Each number is 500 + 40 x the weight over its row's rms, rounded and kept within 0 to 999. Layers, rows and columns count from 0. Numbers have three digits each. The size before them is the row's rms in percent of the matrix's.

# layer 7 MLP gate, 192x64, rms 0.326, rows 0-99, columns 0-63
094:583471485555460497447525469517520585507463459416428502511467464499523460527432545514466565434531411515475499501501514537476504513445519511562519490459464472515493522488544469500540415469515449
097:523500496579466538426494545471556491496514513476545432519475517478500491501520561467516469461503425441479560491526579495560569425532503513471424478567529544539552508564511447475525486527521491
095:482463579492558542512514547489511550524460602436470530525597574507445525578476501500497439556462534520448534534513507517528464514544462435530439494487458545505464459483481503501487489461499483
102:506578466444547512491526442570575482486469505513472433498552508462501456466431497539449492453518439454465519483478493500501498556532473533455437542474440529512531477540468492589493556569460525
096:371472505474476562575496491496456542499597512568528504503494445485544560481528461487491538466538502501496549532483539446477443523473473436544510480454456562482547494451512469465500473486541464
096:530498469505486490494485425477459447479485521439510547487503539492539528537585589496472508540481543548442543573449473479450546410574555458522531476532472444465516503553514470453539494533512510
090:476536504572497476452471500424506523469467516491550481500583496560472560559461550505532493423475523477538479461463493532570510455501478481476514445491520517525562495574494466385540562518477494
097:465511475490411548499457444490541457513508497468531464473534544504549458471458523533527470511474478443495535450555561458508602435545408542480533486521513523503471470472488527464572491434556498
103:501516538503519517532508576536444501538501470499516422515573540490491477411471566491505478541479507582548512497506499506446561478526455504438474515457502535386502538447413531486481473473540510
114:432426470519499575495504476526538525510459534517474461527507616483517503525493519433434565520506478474549523509451428511427458511524477545509503526512491509417419566492511467486544481492451499
092:448446486445518550508497580514532500526502441506418500507557445465469518528547439495541467436467475501452522502506474543532538572553536519436506543484486492471398500515505542412449510478507494
105:468454502459532572546462490523529501535484532466369493422466506517531564520520527548506459478455485495450561527457622522457475526497538547522491517490482535520516469569474452524510500486489528
102:568413525536546417460449523459482491459518519537473529473492503491508452563483496427522521464461580485518467502501529565567472497529563510509485550528486440506529459507404572481504489485546486
100:456499519528528468527496521387502507512549558541522553548529494550504448545485472434573448503495475497464534542475525535493519479530487507437566556504454465468484450391454512475482524532550541
094:587540497452499521525461510461528489528480492506442521501559504539542498572539513492473485502553513488470540433449520556512495582462547466528545500525389533498469488485550442480507474504583578
088:533469420449485517451487512465501496502504532577493408430536507526573506514447512457438582492498457554492497403449526530509532508482539455510439499545499503506525515516467474462548511452449552
113:490532455470472564543455496522480474448486495542577508561448592569524521543542525523480491477480481465523511556486464487510532558490452493485455549551491503483520581475532537506577600481470459
094:514508468478523529531546517520520513464465504536507457541533523440487508453469538505564519481446506535565452474518386534463395557559484519512559513506476563462405548472513481470478470503467466
099:511466505500525524548479518488570528480403524443565556557521464486521468506475551459496481518510461513515530526436382483454503534567457524443422537478490453466546481496477573484511501468481528
094:460494517434490582504513446497457493563447509528493510522503516481488425459523478430508482464522476489447514518482434498430465591534420496413446481525447516529459466480463559524518499527544454
091:550494453493461516482482494551576442567499478492556495486553487551478423526544493536517503520456512475473490514505509500505457592571481454519369506494513468526496498474438555496487537506543421
098:462425473456503504484540483487451470488487474462385441521466468506492502557512503482544499512502519483426451526446552457477444539428430521504543460482459500485503488518446437486551433496431544
100:469482430508474498504491430609560486506474475488460461476506484527525542544500588511444530529476540473541466517434461445396457516504507539506458454520546526450461478441498502457492450495455477
079:470500473552513539455545482524440551357502517528531544501570503449494532560512571513476465487478463506526481527400492523570556467501482515488512495541548552493521471494454476475489494480567527
108:490523516449459448521516489515462525483513504517455465481475448480479547463497469457453514528573530470534515485537488541513616507466494485481420490565373602477496511505537489468497478463474444
112:475386506506495465562497533437526523458568474553417511513439425524490467525452504450548516497545421523526524549472472527488508483523529501471480531520523488498525522444549439494422501535445528
111:567549563451486508492542467524476501493519531496539531523504559506523484492493562489535435498519460570501413571403466514489444525545392497482502494505548498500492486426472453470474565477526491
108:543490433476511416553537571489529523527566465517476524482513546471446521471514473539461454510522476467485446473554435483515548430540506445492543495435449557427493578468467466498496447499502474
105:592575505509557438544532470523475561535483487457508507519506516481470513463589556382458488436558529507460484493483473535562511465499465472523534527501454539517510522550471465487498530493574524
098:473458488497474524434469521417565535455539478541489484526513528463478518530536458518510489522509528464518444440480489576554529466504485509605499545481430508514533561514537421421490493575522537
098:560470508461511507516512495473499440537561485453501545447465639501504518559550404497531494510474577511490533514469562546484502445512502498485485526486540458430499518509556513492531526559541558
095:520430538405505533543525467447536488463523516553520523507494486493521554493501470571391450524477464554510439511486423478495474580508534514445543460486518480491471522444468540515511485516477414
109:537483554527535532507549493483550522513422523485532435536535500498546550496544490547513498499546449472484427437485470571486522550473542561506599484522453507544538581562484537483522486561541509
101:455481463463550548514474453469482427440586503443473502561515511517495503524476422484520417476519445559460503451531544532517453510516485471535587486467492481559529519530405491485543508514461501
106:522556444473506454576503442419529506450477488427581410488497539524456546491521556520486517492458505544537527477487514553540487498548435476577436470513517490474433548519492486524531470531518511
097:566444453460462451491511530502553434519523450464530430526411554576522491523488462433482470493521484529489443507463518508556530488525488470502532505493534375527466460503503482539516541522454545
086:464489518443609519525459497524564509497438470514496514508536480421524487455502510489453546502526420521491476478491488549474496520485419492474501472535465508442429538475562500462466487411416450
078:447407448502504467515518463474499569482481537507537404491480526489483500574522517451542482433547453534526482459496504535464450585539481501539528529487415527519489496504557478518561566466457469
094:492535544565479472539472443511508482501456524517391501512514498450487501478444516539490493461478459507578507442508483446500392583520490592541537459472490478526491504498488569487559545533530473
095:516450481474554513521491514507544497502543562473412473444557531479555451447423505488556549542557495522542565499511441467455429486503542527497503494468509529542406481562547541479466466479478495
089:460488484502499515482464485513478493397497461496528562438474430513417500511504535453502503492566486459466467526410535575479499512488526499567536586549510479520499558500505451441555538448454503
099:473538519464479553500479497449565431557523447482496508559570484505469537465402488543500472449411470511492537452503481476499468495513431509573517530487572427468456456536477505502507450545472517
102:417532510451523538491503504477465580465555502463507479508581498452431494401473518480520543489557509489559463487451457418507589483456500540516550515454488500558472524469509504495461450465506525
096:475496503502547478559545518431521518518489499473460531531442506507538545435473518424432523480498430492503516466595449509522474570482551479469519472498419503457512453527404475483450462493498566
094:462576443449537524536546455508515520539510494460458476529483476553508493491513437528517476495490439512492465441461486527486421445547429547573463531521506527482540516492487522403513405519527561
103:486538489430597459533470493489581485476532506589477496555558441562488505458526514483415476525506465490449461516464486483533454514534583491500435514469469542534533500480460557523471496465471549
104:469426501395429510510488464503533439548530473505508557463507510526478558479622488565492467540505494489496536496462518421535509539489454517403498471494495488566497505483546533519469501470472464
092:507544493464492438492477439534510480526546477497490548518582511536526521505480447512553436474547481559501572494397488478533553537523492453559511590490512535444556507559489456451453455512524489
091:473495556530482446485505502469414490491486557457456491465503515528489545560446438531529499438534592493474538543470513557441487467513459592538460531522462503438450465476561496491470479455549464
093:471444522485521522504504518484572461470455437457534513450541452427500516503534505455539488495436492432487515458522504564516535507542550486571540514547542510485511485638466506437463510517439499
095:531510467485484484453567543521500555517558489451504585536486495497435576431503571553553536570452458474532447510447477485501537493562466507542547492437517541461461495510516468545539442526506495
104:497441477511527542478518435399530518497506488508468480585509493534493522450407489448490529558457450543563474567543475475439520572432514526472533566508540484512521498452531499516488512438469496
105:526525429539541490460486552483496569550478471565485440573501506459511460499491513472476539438465500461511517452431404509456484492393483524535497518523464441556511472541481477514534487453565490
095:485492449438520515525459527551519476499434501542482491436416568466549539547443511448477515510546469536539533521425455553491475561508490530545449495579435506523485559558491463543473515494479468
095:453517552475516511492508558633496470553559534533447467437518499505498578548459500558484509508490463501452535564459497469507544528502492467536558522501520543452581501525494477571517495541530550
096:468468516523502460496478449484569452461531486502497463474427566454461534458521546530492551535521455489511549479541513518501480469503542475567592564502453524500485625558477489507445497453456471
108:480540496490523508553513508535536517497478434479521425502549503529568528499436573550567482522535481468476513530500431447403458446514496472481498575481521562493518475425472456531498466472489581
104:453505516466569536493547511561472495473382589500514565506486578462493513548498519508443543578492488504496466520497444527482481538506442489477499486474412506483577509517472510520564532477462458
104:458441482473495523502442574557521517437560465474492534476466534495477551542565515468456536475534495577534559539486513565531491592522522493455542510505455540439537543482449498451566470494518534
107:577488516543466564593518452462509444519466489510458555462521497487504468493484560512479527500473537498514486495540427491426508480489580512564552478497576483536495515457512521429481489398554498
105:497466452436479488534519419458535451507584469507512451515531459445490441511410488497516537539513456523446538429494478515486527511532429465545512461423555486537508493481395524524510511487501524
104:499476526445522469500563535463516471537447526523473609476516494470515551516511523426556544455559403475484474493474502581484531535552508539540533468452434527484538511491541514487530458455529435
103:469449489449485483493494513468508524445524438504493522523501460467482463412486496552424481475463550473476415455442509496499548479435534555482499472424563512490560468544508514556564550576512527
101:541467522490512402519536468508565503448492477556435515523574537511599509513501574555459476554473463517564553540494544535477522499534465517541488464481500525522427473487495450519428460504465528
112:454480407521450498425485495470436478465553480506496501551475456532443519441519461501512491497493486532488514472463508503510544548571471471412521564498528510453540430397542482484529541440480469
110:430511509514476532530453490454455449549560547545513491589566519490505519462571527537545528523507452485472437462497499409516541545477487508452430477476488495443507560433448533547510548489508510
082:473510506502487520427485526499429523498570480449544558541504503572546527499569446580508551461490524394493521509470510447488449473537511504487486456562526463468486469467531552546531514469578463
089:499483540511516502506562522529390477429495485502536501456444518450451476456498593487527503491492456452579517487481536421601549491512482541491486468515521475483480462576470488504513513415503516
106:484504507457512633536571516472428505510500474513464501441478550524575501497528492556572504466451469490517563524425488512504502560468509512521470523501445555486542495503440524438516578521485477
095:507392494533437506534494559497494489514454468514505474510431528526532530460461467517442532503467541493543498472511387568450467563521529565498503456516495490530535531450431461464544557453507480
099:458477471417529536487446470519413530433485512526417616495500490493508465493474431521461452508452456480564502509524512436490497531514537566504493470477527438527493485499462554575493483490508457
092:461531455520485446493535461490498474485504431495513508407479422504482440542557500478463537513525527438577484530511582492558551478473508523553506487568532506523479455487487487472564603545493465
095:479462505470513536531505448382508582495498455492566527495507477532503540522516513430513454505502509506501493565491442526436494499489488584435456494478393470544421527505553497489467514519540467
096:492548505590535511506447555512582463517530529444481477512480517519506477450420458434490470555528477555546547496474502473545454488457450479502570525482592533512554476434536471459475456476506516
092:549455465499465500452538484433557553539506430498485492531477473497486470545491500481637503508475428515453454549430528498508522576432501554490468519570515482551493497472478445537492507523529522
106:495511541466500508565538472548542501538481526480460463498577514543508473460485593471458448553526514526519545525501518470427430556547475511562455489509462538465407435438517476460444509482511527
100:474431539527464480424501462516552433505506528527561433431452562460418462511539500513438503499517488460459510528538514557480517530577509488462501505465466457502567513528522515554564441536536508
100:494530486500521541505517491519490463403516511464505564532550567490507508497510503479474510460489546503556526553530593471516474482582536538531400497467485578541440471505460578540516500542463443
101:528454514547463473479522561497460492556599504514497494508560510508450586471491463447528462479545590563511497489452457569497430441472478493512462493506498446459461489447528530432526550517500515
097:438471448472457529443486480543449468499459487458510536555430547504510503560536461514532537439482463479469438480524461447460545445488464499474522524460472492527445430495568507534571517506483403
102:455411505477498480551478483516527450485487522515507455413589495504442446509415501492534538556462564486484539547479543469446539512571462558513492518491542552516535507445489446471449531465530495
098:528486530434452536506465559459523481480503475503466492477501470516426547403507475472486456460444483500526465490590463520465498566544543485480520562476469583525468496543487558452466533416453520
109:597418461517478483492448482485602481533528524521438479565512535436459473525456498454469481523466500462497527449519550541441470514552556469488461505490464521503455487531496512520414506506421534
090:384457519471482550440474560495458481488512553430538485427529495534585455553515527518511520517508506513537458488460525501505448509546498535498426449451448505496611528503491485480537500497474469
095:486574498436440466501543421443502588532548499566531543455560511545502513446536533515524459505502488474504535513481490489493486455503454477416479559472512514577473519498467430555447521545537511
109:562482522434443521485530476506468523532518524525551572532546535487573450497441526520477510546505420447453510472500517462458524567432507479493522523465477482422542479534568499525508560478532416
101:555441535488505416455424433425429461513555522502457504478552524493529516487562488498526559516416511531417515532517533489522490484505516511507484489500525499540539562536432549527446563531506508
100:482501540502495599527549534548503516513534493578507502488536516490484498533485454469388420420487463475501513579447532460497452517496479478533481560509565505520500485552451509540467460560536448
111:479532476423529500425467504484430486462547558483507505440496533470532486558481491501487486535523505455419415489540422503513528440515533503561587526513531496523475492513527570499537548519569450
116:497507501522491405499526477501522488513490504524459492442592482453477482409496457432568571487536463528486525550475521554507456498551503496517548482475519487512494445530525580424427457511566481
098:590475560574497503506513424493464528614505492517491499429530479459535509476521525497519516561477433492474510538482501427482517492459439511418505482525539506431543489466410483474547505500506504
094:538498494493488414597469540481512519579476524561503523433480493505530437521484467521506473587519517439524546444538441564531475545509499547497493512528414427496529510501551547540488479526499473
100:487579505471504563532454530523468450495482490436540560520465534516501470541481563479496471521505431564559472543488501470515469522501547561533558410448494530475506552533506506499540579465563438
095:518527488460551489444551491473542498560580496502496479546583534510550533523487501517448561475509460438497555505479486517459479614571465494526477503547514542525484531435503418493508560516518449
092:568495568556556458498615556482524546501438505417581531501446585492465504442458516495564476548493494466495459483498512523549535448506497452463510507504530511506524462501514514504566497472523483
106:516409537477493523467526524480454456487447505481581499476487518464532511513475524532507527454435515509512473516467537476512476498461493443524536501524563413521589490524587490624564484495517531
094:463498462488515539435513560491508503537507451479467437524497533490503554502506512490424492555513563569522522463545517619498525524538446441464494472495453574501451525521496443511538524580562479
104:490500500524421486510424438504448423476557482478513504503528579556564508598489545543475568481489467462594532458519519466514450547488510515576522481516467512501542537548534504487490474466473503
092:493555530568489545505527431543498455508504526471490532525523509533471464531495545526549513542541503436490561516503529459448465464494448506539488472594525575482564505479502395498425524494418496
102:535474469509526522460508551501540506596507532589441549493494527494550546472494468526457489451465466478411583514436419580518463507509473491502515523505508460517510529533458472465576481557519483